config = dict(
    n_layer=11,
    d_model=96,
    n_head=3,
    n_kv_head=3,
    head_dim=32,
    d_mlp=192,
    vocab_size=22039,
    activation='swiglu',
    norm='rmsnorm',
    norm_place='pre',
    norm_eps=1e-05,
    positions='rope',
    rope_base=10000.0,
    rope_fraction=0.75,
    qk_norm=False,
    attn_scale=0.177,
    bias='none',
    tie_embeddings=False,
    parallel_block=False,
    init='orth',
    init_std_qkv=0.05,
    init_std_o=0.05,
    init_std_up=0.05,
    init_std_down=0.0,
    optimizer='soap_variant',
    lr=0.00394,
    beta1=0.95,
    beta2=0.95,
    weight_decay=0.072,
    lr_head=0.009,
    grad_clip=1.0,
    warmup_steps=200,
    schedule='wsd',
    decay_fraction=0.46,
    decay_shape='linear',
    final_lr_fraction=0.0,
    batch_tokens=32768,
    seq_len=256,
    doc_mask=False,
    train_tokens=173900000,
    steps=5308,
    dataset='wikipedia_en',
)
Each number is 500 + 40 x the weight over its row's rms, rounded and kept within 0 to 999. Layers, rows and columns count from 0. Numbers have three digits each. The size before them is the row's rms in percent of the matrix's.

# v: layer 8 attention value, 96x96, rms 0.197, rows 91-95, columns 0-31
# o: layer 8 attention output (transposed), 96x96, rms 0.171, rows 91-95, columns 0-31
# gate: layer 8 MLP gate, 192x96, rms 0.139, rows 0-52, columns 0-31
# up: layer 8 MLP up, 192x96, rms 0.149, rows 0-52, columns 0-31
# down: layer 8 MLP down (transposed), 192x96, rms 0.147, rows 0-51, columns 0-31
v91 087:482552531517530479488517511563501510421430474518473406504434464504522509525537430498484423437509
o91 071:508468553547494512495512462483528428473553491500535549404485466491496402552500522541473511495557
v92 079:523524611447490430489516539493546457489460484475508537466584539528501500534490569507524527467452
o92 072:520475594488534488517494509537459482550490494596481450466510490491495505551535535439483575448511
v93 084:501505502463492510534451460517445533515427466462504507543513472512543496478507508457462539500432
o93 067:483506573492427428452464460494492423516519496500494528490417488520502551531507471542558464472547
v94 088:510488418562539448459523525513511509483454452517540497458460506541446544538518438526419510514464
o94 073:455442500473504494514541584572436496442510515474427556416494465511576472474464486519484456454498
v95 076:447519530492581525480542509505481548520465476516526593519540496470445509448540529490502395468489
o95 076:478567514447523494505480503516478509559437506560497453562534397497559435550430470496526539547504
gate0 106:478483549512471489522474473612479508522520464514491495420553417461506480529495489526515478483538
up0 118:483533490495549495531493576441531500464541472527497484511498530552497501372510539494532492551480
down0 105:472472432546611479509483593480473487506448488529539449524481529429485475443473521490393505561465
gate1 097:473493594538471440471439475507618539510456448533480469447520513467481560566495531400461491484520
up1 115:515479483524483520512483455465466535535507499550525527484598501435549527443462566514465450486487
down1 112:525424413490541527514510464493423512486497537491497508434429551477486526505477470548464524485526
gate2 092:448489514437474562505557459446546468524546474451514445489501475432450519435510477534533544516568
up2 106:509486584490513438481574503526557490453515533544488477546496436529562466542399508523508532462558
down2 105:515476550443495486457502543485485518436485538451492497512488560505553482494533471498508481529546
gate3 096:573441505534492494556482510556473469517517546492525501530561455483556577464521401579488481440484
up3 093:488464443530542470453574454559503535499446497513525482574449446586482560542496571527483495519487
down3 087:521472483483467541475475520495534468514480348478492524480573479463485468480513538502539490621488
gate4 103:487594481485534468485505547434517498534514468513570541425512490489541457556452509456523522581553
up4 094:438490464507468496485545464556521486484474569426561476439468544552546472523436469507476534549554
down4 089:538491523518465530430447481481502489428565542528573468476577428525451518519506473476485512495523
gate5 093:509528590466474526555475490552500464555491439465524522500448553542433492552432519551467504482525
up5 086:515494532453505500504459533465453479499519517468526493482552518562558530432509535487508515547469
down5 095:494489555479552457462444556443571496509551475448457536499428500501505479438528485531498454543454
gate6 116:552426519519510477533501511494559565508470489487529538500491477505517526473517467508444473543579
up6 097:438515478463525431556514570461525516457447446517516482468475548510477494438520518482513476439536
down6 099:522550571472473497556537481554472476510534528550563523501494482512491497507500527550471573476556
gate7 103:484535486565518511452509471445476507501483480493523558413546476523520527546519458499541571530468
up7 096:476582549509484519528491543454455463590405481478509516472569557482532484500520470515539510504470
down7 089:483528576489495507553582548552494530566483596499469427550445496464545457523481515506471452455523
gate8 098:492510568484441587479529501519509484499564530462531434547453533458515526534517468523501586521533
up8 092:487508525408502549540467457569491483543492526558467544533505497532491474499474498534451494494517
down8 090:473489414473494467518524500497510484505475537535514439475566485550491489536514470465514437528443
gate9 090:464490539541461446477518541512530427501490511530480454493452511487519532452407490520441518497545
up9 098:483489507434518580553600498520513475499486526503522555442432428487526514486472486552523504537397
down9 111:465469467473563537522506420506528509572474498498489547556493496495548453535464508481535519527439
gate10 096:560473479466498456505578553501518524545494516458592533499460508440485527499530485506504551457471
up10 087:492522505580506516460507523545488519534508410424433489515443454447602482564498548543489467484532
down10 095:463514416520497476535525473466530440471529376465479533521609487509454489519436516473453471523519
gate11 104:529481473475425498471502455553484503541438555517499432453545502481485547549463511468479525435552
up11 099:500579482523494506530481493478493531602545510518468473441519522489580517533489467551503489549581
down11 099:466513481511560523503512476441451495503504486464477523487427468498433479543460402440469538550496
gate12 094:475499462529502503554513499565517453504482538448598485514487510458571537524501452444529496563552
up12 089:491534423484528486521419516457472424529490522513485540525506542506517429491424521461467516452538
down12 087:466467467462558551462544523474553486485508516585524519477456505499587439512485469507525460506509
gate13 101:520415496493527515486471507479506545506509509495524525534477505448434504505484491504476445446502
up13 093:559455519476445512516474443515447428494499492515524489486502517511492470539505543486527549435506
down13 096:519527614551507543517542510513533477499508499444540468505392543455512541428458466547495491441492
gate14 092:452498507508515455541491488498583527535468541483449523521490593516482509524563466464555529576448
up14 088:496576510465484486501516506446498509440537428467489500499547515540495458441515518453517519488490
down14 089:482482431532514452501460516516529563548443475514491451463566436457526531538520528538516499523456
gate15 097:515514507478547550505569571449462446467519499461429457489475468458553489514503551470496536421497
up15 077:510461478500452494520461471551511504577487583474527509495496453486436472462573534521500551523452
down15 099:533497478507457481497492558551536519490516502539436468538425522442545486496403510535494473537510
gate16 096:553534522559478532452512599572533520472491511559536499527592419522531496539531508574469477516473
up16 095:509533408447561453446521529491416468440508419458511570494516459469472526480436472500464548473458
down16 101:535500539446464482542419517494560465431509561527508534524418598468527502429492504467504498546548
gate17 105:556530521486463556450480561537501531506559515546633473486513465498534486522592413536562454499492
up17 101:465483612525446577511567529494530571495517531481480482466499452472455529511426474496505472462482
down17 103:470547515538556458544563546517442486478581598476498515497549478472461469452531488476504530544502
gate18 104:588468463575457504525494494520495478558472471428562450442447527455527504531531504416530458553491
up18 107:531550498511498550527520483474581499506547493566470463477522456589426514509523504505543486497452
down18 107:474466550527503522450446524497496432590477470448478510456528484461492539494472445555486476509482
gate19 096:533474579493495466514532473498524535529475516478476500488570535469472481515514379425564486523536
up19 108:487426490467457426536442486510436488532487464533509544476546524402541485540464415480528564482488
down19 119:540442494499443466544515522575539584527514452558496493480601511451514455569434472523581485520505
gate20 102:461495468475473506477571523407482508489488488495433407443473502410560487506510473514528571470492
up20 090:464491549510451484528493484512576593502452572508513508587534481506445501455516457472485448589503
down20 099:474490451492533477493601514507524508494567508513485488446556520456448484500533502497508480490490
gate21 097:466515453512483512456468480483449442521502480461463474498551483541520454467499503520451440485467
up21 100:588520515496515555471466532497522508590513516455449524497438500534506494492494491474530489514485
down21 095:535532480562518491520523476487530526481558612454450555540523454523529497476547503512525519517551
gate22 097:540503486490505570560508506521493489547492455481545534460500518519500526427481436543527532483564
up22 093:531508498512527588517501508455504492432471460472485526509572528480566442503487466486533519490431
down22 104:567554552447500477509462482455505444512506468462531484523596516510475517548511467494515529481572
gate23 092:417517496533438555516531442446492517495477474507480571552499545512555490494465518534523477488489
up23 102:526525467436567434509463523502497507495517477525482534610458494508443558481519517458525455557505
down23 103:512472390550558452484522525534511448503476489461506504493494491452467581474559509502435456472510
gate24 104:495517451553462596526529453505438471558469463467479466570474488479531569505608516510440514517535
up24 110:518430525544507493471544493523511533511483518478478507450480476457474527521523475502517461523512
down24 113:485453497537445511421532509497488416532504574520514514462441440510516481499455531469540616521445
gate25 109:542551575497460473542491518524485546577550455536505552532576465479462482462487471484517435448504
up25 104:534474566458508531538551466458482540452447502511491459486414481559522601518444503537434496516448
down25 105:488476509454522520515443450490541502454501573488485545494432506482464539476480435515453569556483
gate26 100:518440472502558509485534508502465515457545474510568508496527428442482512519529504418479520489557
up26 091:502502554535519481525522507439510491515513559477549475444455503480473541507478533512464499470563
down26 092:491510378507573554438474497469532538427529475463517527493586394552470486526513492533580525519470
gate27 100:527474521484497516574545589488499532438529478481560456479559526505531548497539443501511547365496
up27 091:438533490459522506525436498513538464485513508488479545470577506519569547471582474557558537503558
down27 089:559503566535518465486527500531510468489500595517450470523492546451495461517445500514455451460491
gate28 103:539526513483450522505488439504422525535458449465468520474481450436494494440578447537575440511531
up28 109:500472509484493527446498450480497584519470511487526505495407535534540457505503499493491609489446
down28 113:553507496505550575541569460515467612530435483497480557531428465514566559450497559454519487466499
gate29 109:468476502528509535421437460484464469475467445530505503470556456469567463476589527545492551499519
up29 107:525550478559445443515489499495528517542524470537497537461515487416494481491566479498447498545555
down29 109:486478523444535440510486494507590496455611449530439515509578534517534519549503490570525539530530
gate30 093:479481513512437458506538366470551473468453452541516486525518449465478534481522505521429569518526
up30 095:503518464472437501467412460504481474473526475470491466533453489598492465467471492471501440428543
down30 099:365581473544513581452478501506476447438598457526536447528502502509400512486513562546478493441482
gate31 096:470594446515505493537410492441501520496487475517539556462482508447516510503450469500518498500607
up31 086:507430503551546473521466450486458515455470553460497473475411516501440528534433501442508559434573
down31 093:514511668448537475458487511521499558517474486559500439445503588459532451483495471486530525460506
gate32 099:520475504489525486509419439498569464401449473462510507421476474530470482529520534514498486623542
up32 094:451465522541553536433459502419576416476485508481448494479537520477562520487552476532519453553497
down32 092:539534634498488500509559469509484517548564605524565508481595487479502541541480451525487490547495
gate33 100:560534520495531526431514501472512538465471514526471476497529494508484432502483470509597439460528
up33 095:473558526451447612508519462572480524493473457512581520501528454501532509496441534496512539523449
down33 098:484484580517536522486411554509535550514479415526512490456549559517474461457531494507549483474436
gate34 104:504514569574491499502533489499456517495507494523573546422497475499511473479549476556493556479549
up34 104:508463443466561543523419492505547524510495459537467585501454524527432508486521440498441586475501
down34 104:558464435481535437486518503519498553481432460490467474481506495464490533450560519481451535585540
gate35 105:425532488493451510531551485465513536460494434534422519470498520504540472508490475631495503501465
up35 121:467458485470514425472439517486444524467484425531495475498555401492453539477474458481500512531479
down35 116:513603605500465463511428499460527504461519586524474541456515464461510579563531533525449468513438
gate36 103:502585512516492517525429506485407508579513517437501469428572510480543530517538425445544536451489
up36 094:472460472456499502556451542515480479338517519512478466539526503496528432489486474491472610482479
down36 095:493527578463568419491457493465432414418483623529464501461484536479459553504464482515490528482497
gate37 108:517501508487474548484472468503517436521465503528401499488446518509457499468434537572489432474502
up37 093:513530627509499525493501534462521549440564498421515493447572468513588528522563517454532470497440
down37 094:542489540518407482514492534500569513525486528523506475477478572562513513502528486443546522535473
gate38 121:517468448531517504503471493483577498426529527469517485481456562505541432542567472548430526524504
up38 095:477515432459433489471533434462481611484514476543534540472414504492571510504483445475480481512559
down38 093:503514448523485576496497489494496490499473616529492497499457524484469446525532528463517487468461
gate39 099:458462496446483541511502530500522574474461428538457501533474575455494468546502490487529485447514
up39 107:432529496490495597565503418454511536544453544561427537499500505506569483501473496470508542411499
down39 096:567535470498546543524485491511532563527476568565554441438429465519526452501536493449493539482494
gate40 091:474507474499470491480441479498436435499431455544510491430484442520579461468510461456482506475476
up40 101:559488547478452465523524501537467546533538541527493471469481495584556450534477424501488484476496
down40 102:544505493534499486460476511501488499449564564530452539535545469529474484583481467471468504545508
gate41 096:489532531522485476476552510510483483491461470530447489452540529466518552528508568519547540586541
up41 106:489484453496515511466452498429468605495500522534427488423526510524487451502459472550474535502529
down41 106:495489544511419441491515454503506468418570425529495472487549504506460531486514521496477455484478
gate42 099:455408477556510445484474562513470477417400478495498491501507512517515477484533436493489523529572
up42 098:530489444487508538478508492437443477509481514570506512468463453525488457397505524525472494503468
down42 100:515593503460498536502529462505454521533503449589544526465483423489516503463508468509480552492483
gate43 109:446432453483495525472436471468539518493509495577490477437405567531510510481490517432517473488544
up43 100:500491539560569519445447578412536425514492499537514456456553441489520452553496490444519576541570
down43 096:469589591503563517552543531589496517450517454501576517504588466464513541516411480500515517543482
gate44 092:450541443512541500557482540554535496473493463494479508527433485539499494438498465471436557543481
up44 100:506499557454476483520509513502528439480549529564501468477533552530480490546432461514545519518523
down44 103:575462547528472453490508472542469472495625610525520530501430479489517498538442437527492522468504
gate45 091:528510580504577470541604524540487541551489491492505441522482512471395524550522494507503454489452
up45 092:494480408565475453490463484499434501501559502414447491499482462504487455475433421465497515501475
down45 081:509508402448536436546469549465580475481498457519543460521529540490522509508507520507461474558478
gate46 094:486525483479477464558501487514476452514502531551561561536460443480461492464548474448501534496531
up46 085:494506569530480506504454559489484448511515552458452586408523513460459511453628480486574516525480
down46 104:497469473466552527530436525544494488468560610442496525436433486510509488520476477573521547522524
gate47 096:488469557579453540487538506465521483543471493468496441526510498501577526509521545442534420467538
up47 111:449441520449491508501517510495421547544548404507517536487503534538541474403483458496523519498529
down47 106:514487369498441459495494560497456509565534538481473503524499476541554609482499542426472474516429
gate48 087:497497496459447475554483495498452497473473552457502545468505590517501480522542467492489469531467
up48 091:559534509460597531502501407489469475447469444506531542461531611439552467513502563445578520471551
down48 091:502479472544405453497527588470510502532500558511441499532543405495481523477505530490506476506455
gate49 098:421518527489518544479499532485485579509526425459565588428491486469469452523540396598498461487484
up49 099:521493516496451553590524459582515573452468551454484451486490543531511473560444506502542500499471
down49 101:506495453538493479427489479522514531456473391510533476485436501479555534503494554565506507490518
gate50 095:491494510476445406495508549515503517545466516425512544480500521503493511569480476559470517493504
up50 087:463511557473475501515458481508408459537475422441501529424462591513439520540505518455513571381478
down50 088:483528507500483513503526558537526535584491380516397534514566525463506478598508493517478475543530
gate51 090:486529518567478459484411530429462450475525428537456410489499560511507505522495487474548472527453
up51 119:552474515490486504509491543475500503522530495570557459522497519436514438502505477508566495460477
down51 117:516540511392435494521544531459563489527475541504520531530500513470519450531542506555564482531421
gate52 107:434427554498483495410448533523493524480488420483539528583534577442492515535542550463513428472555
up52 106:437539514536499523523547531478480501549432461483516522444538511521494383488551546482435466526503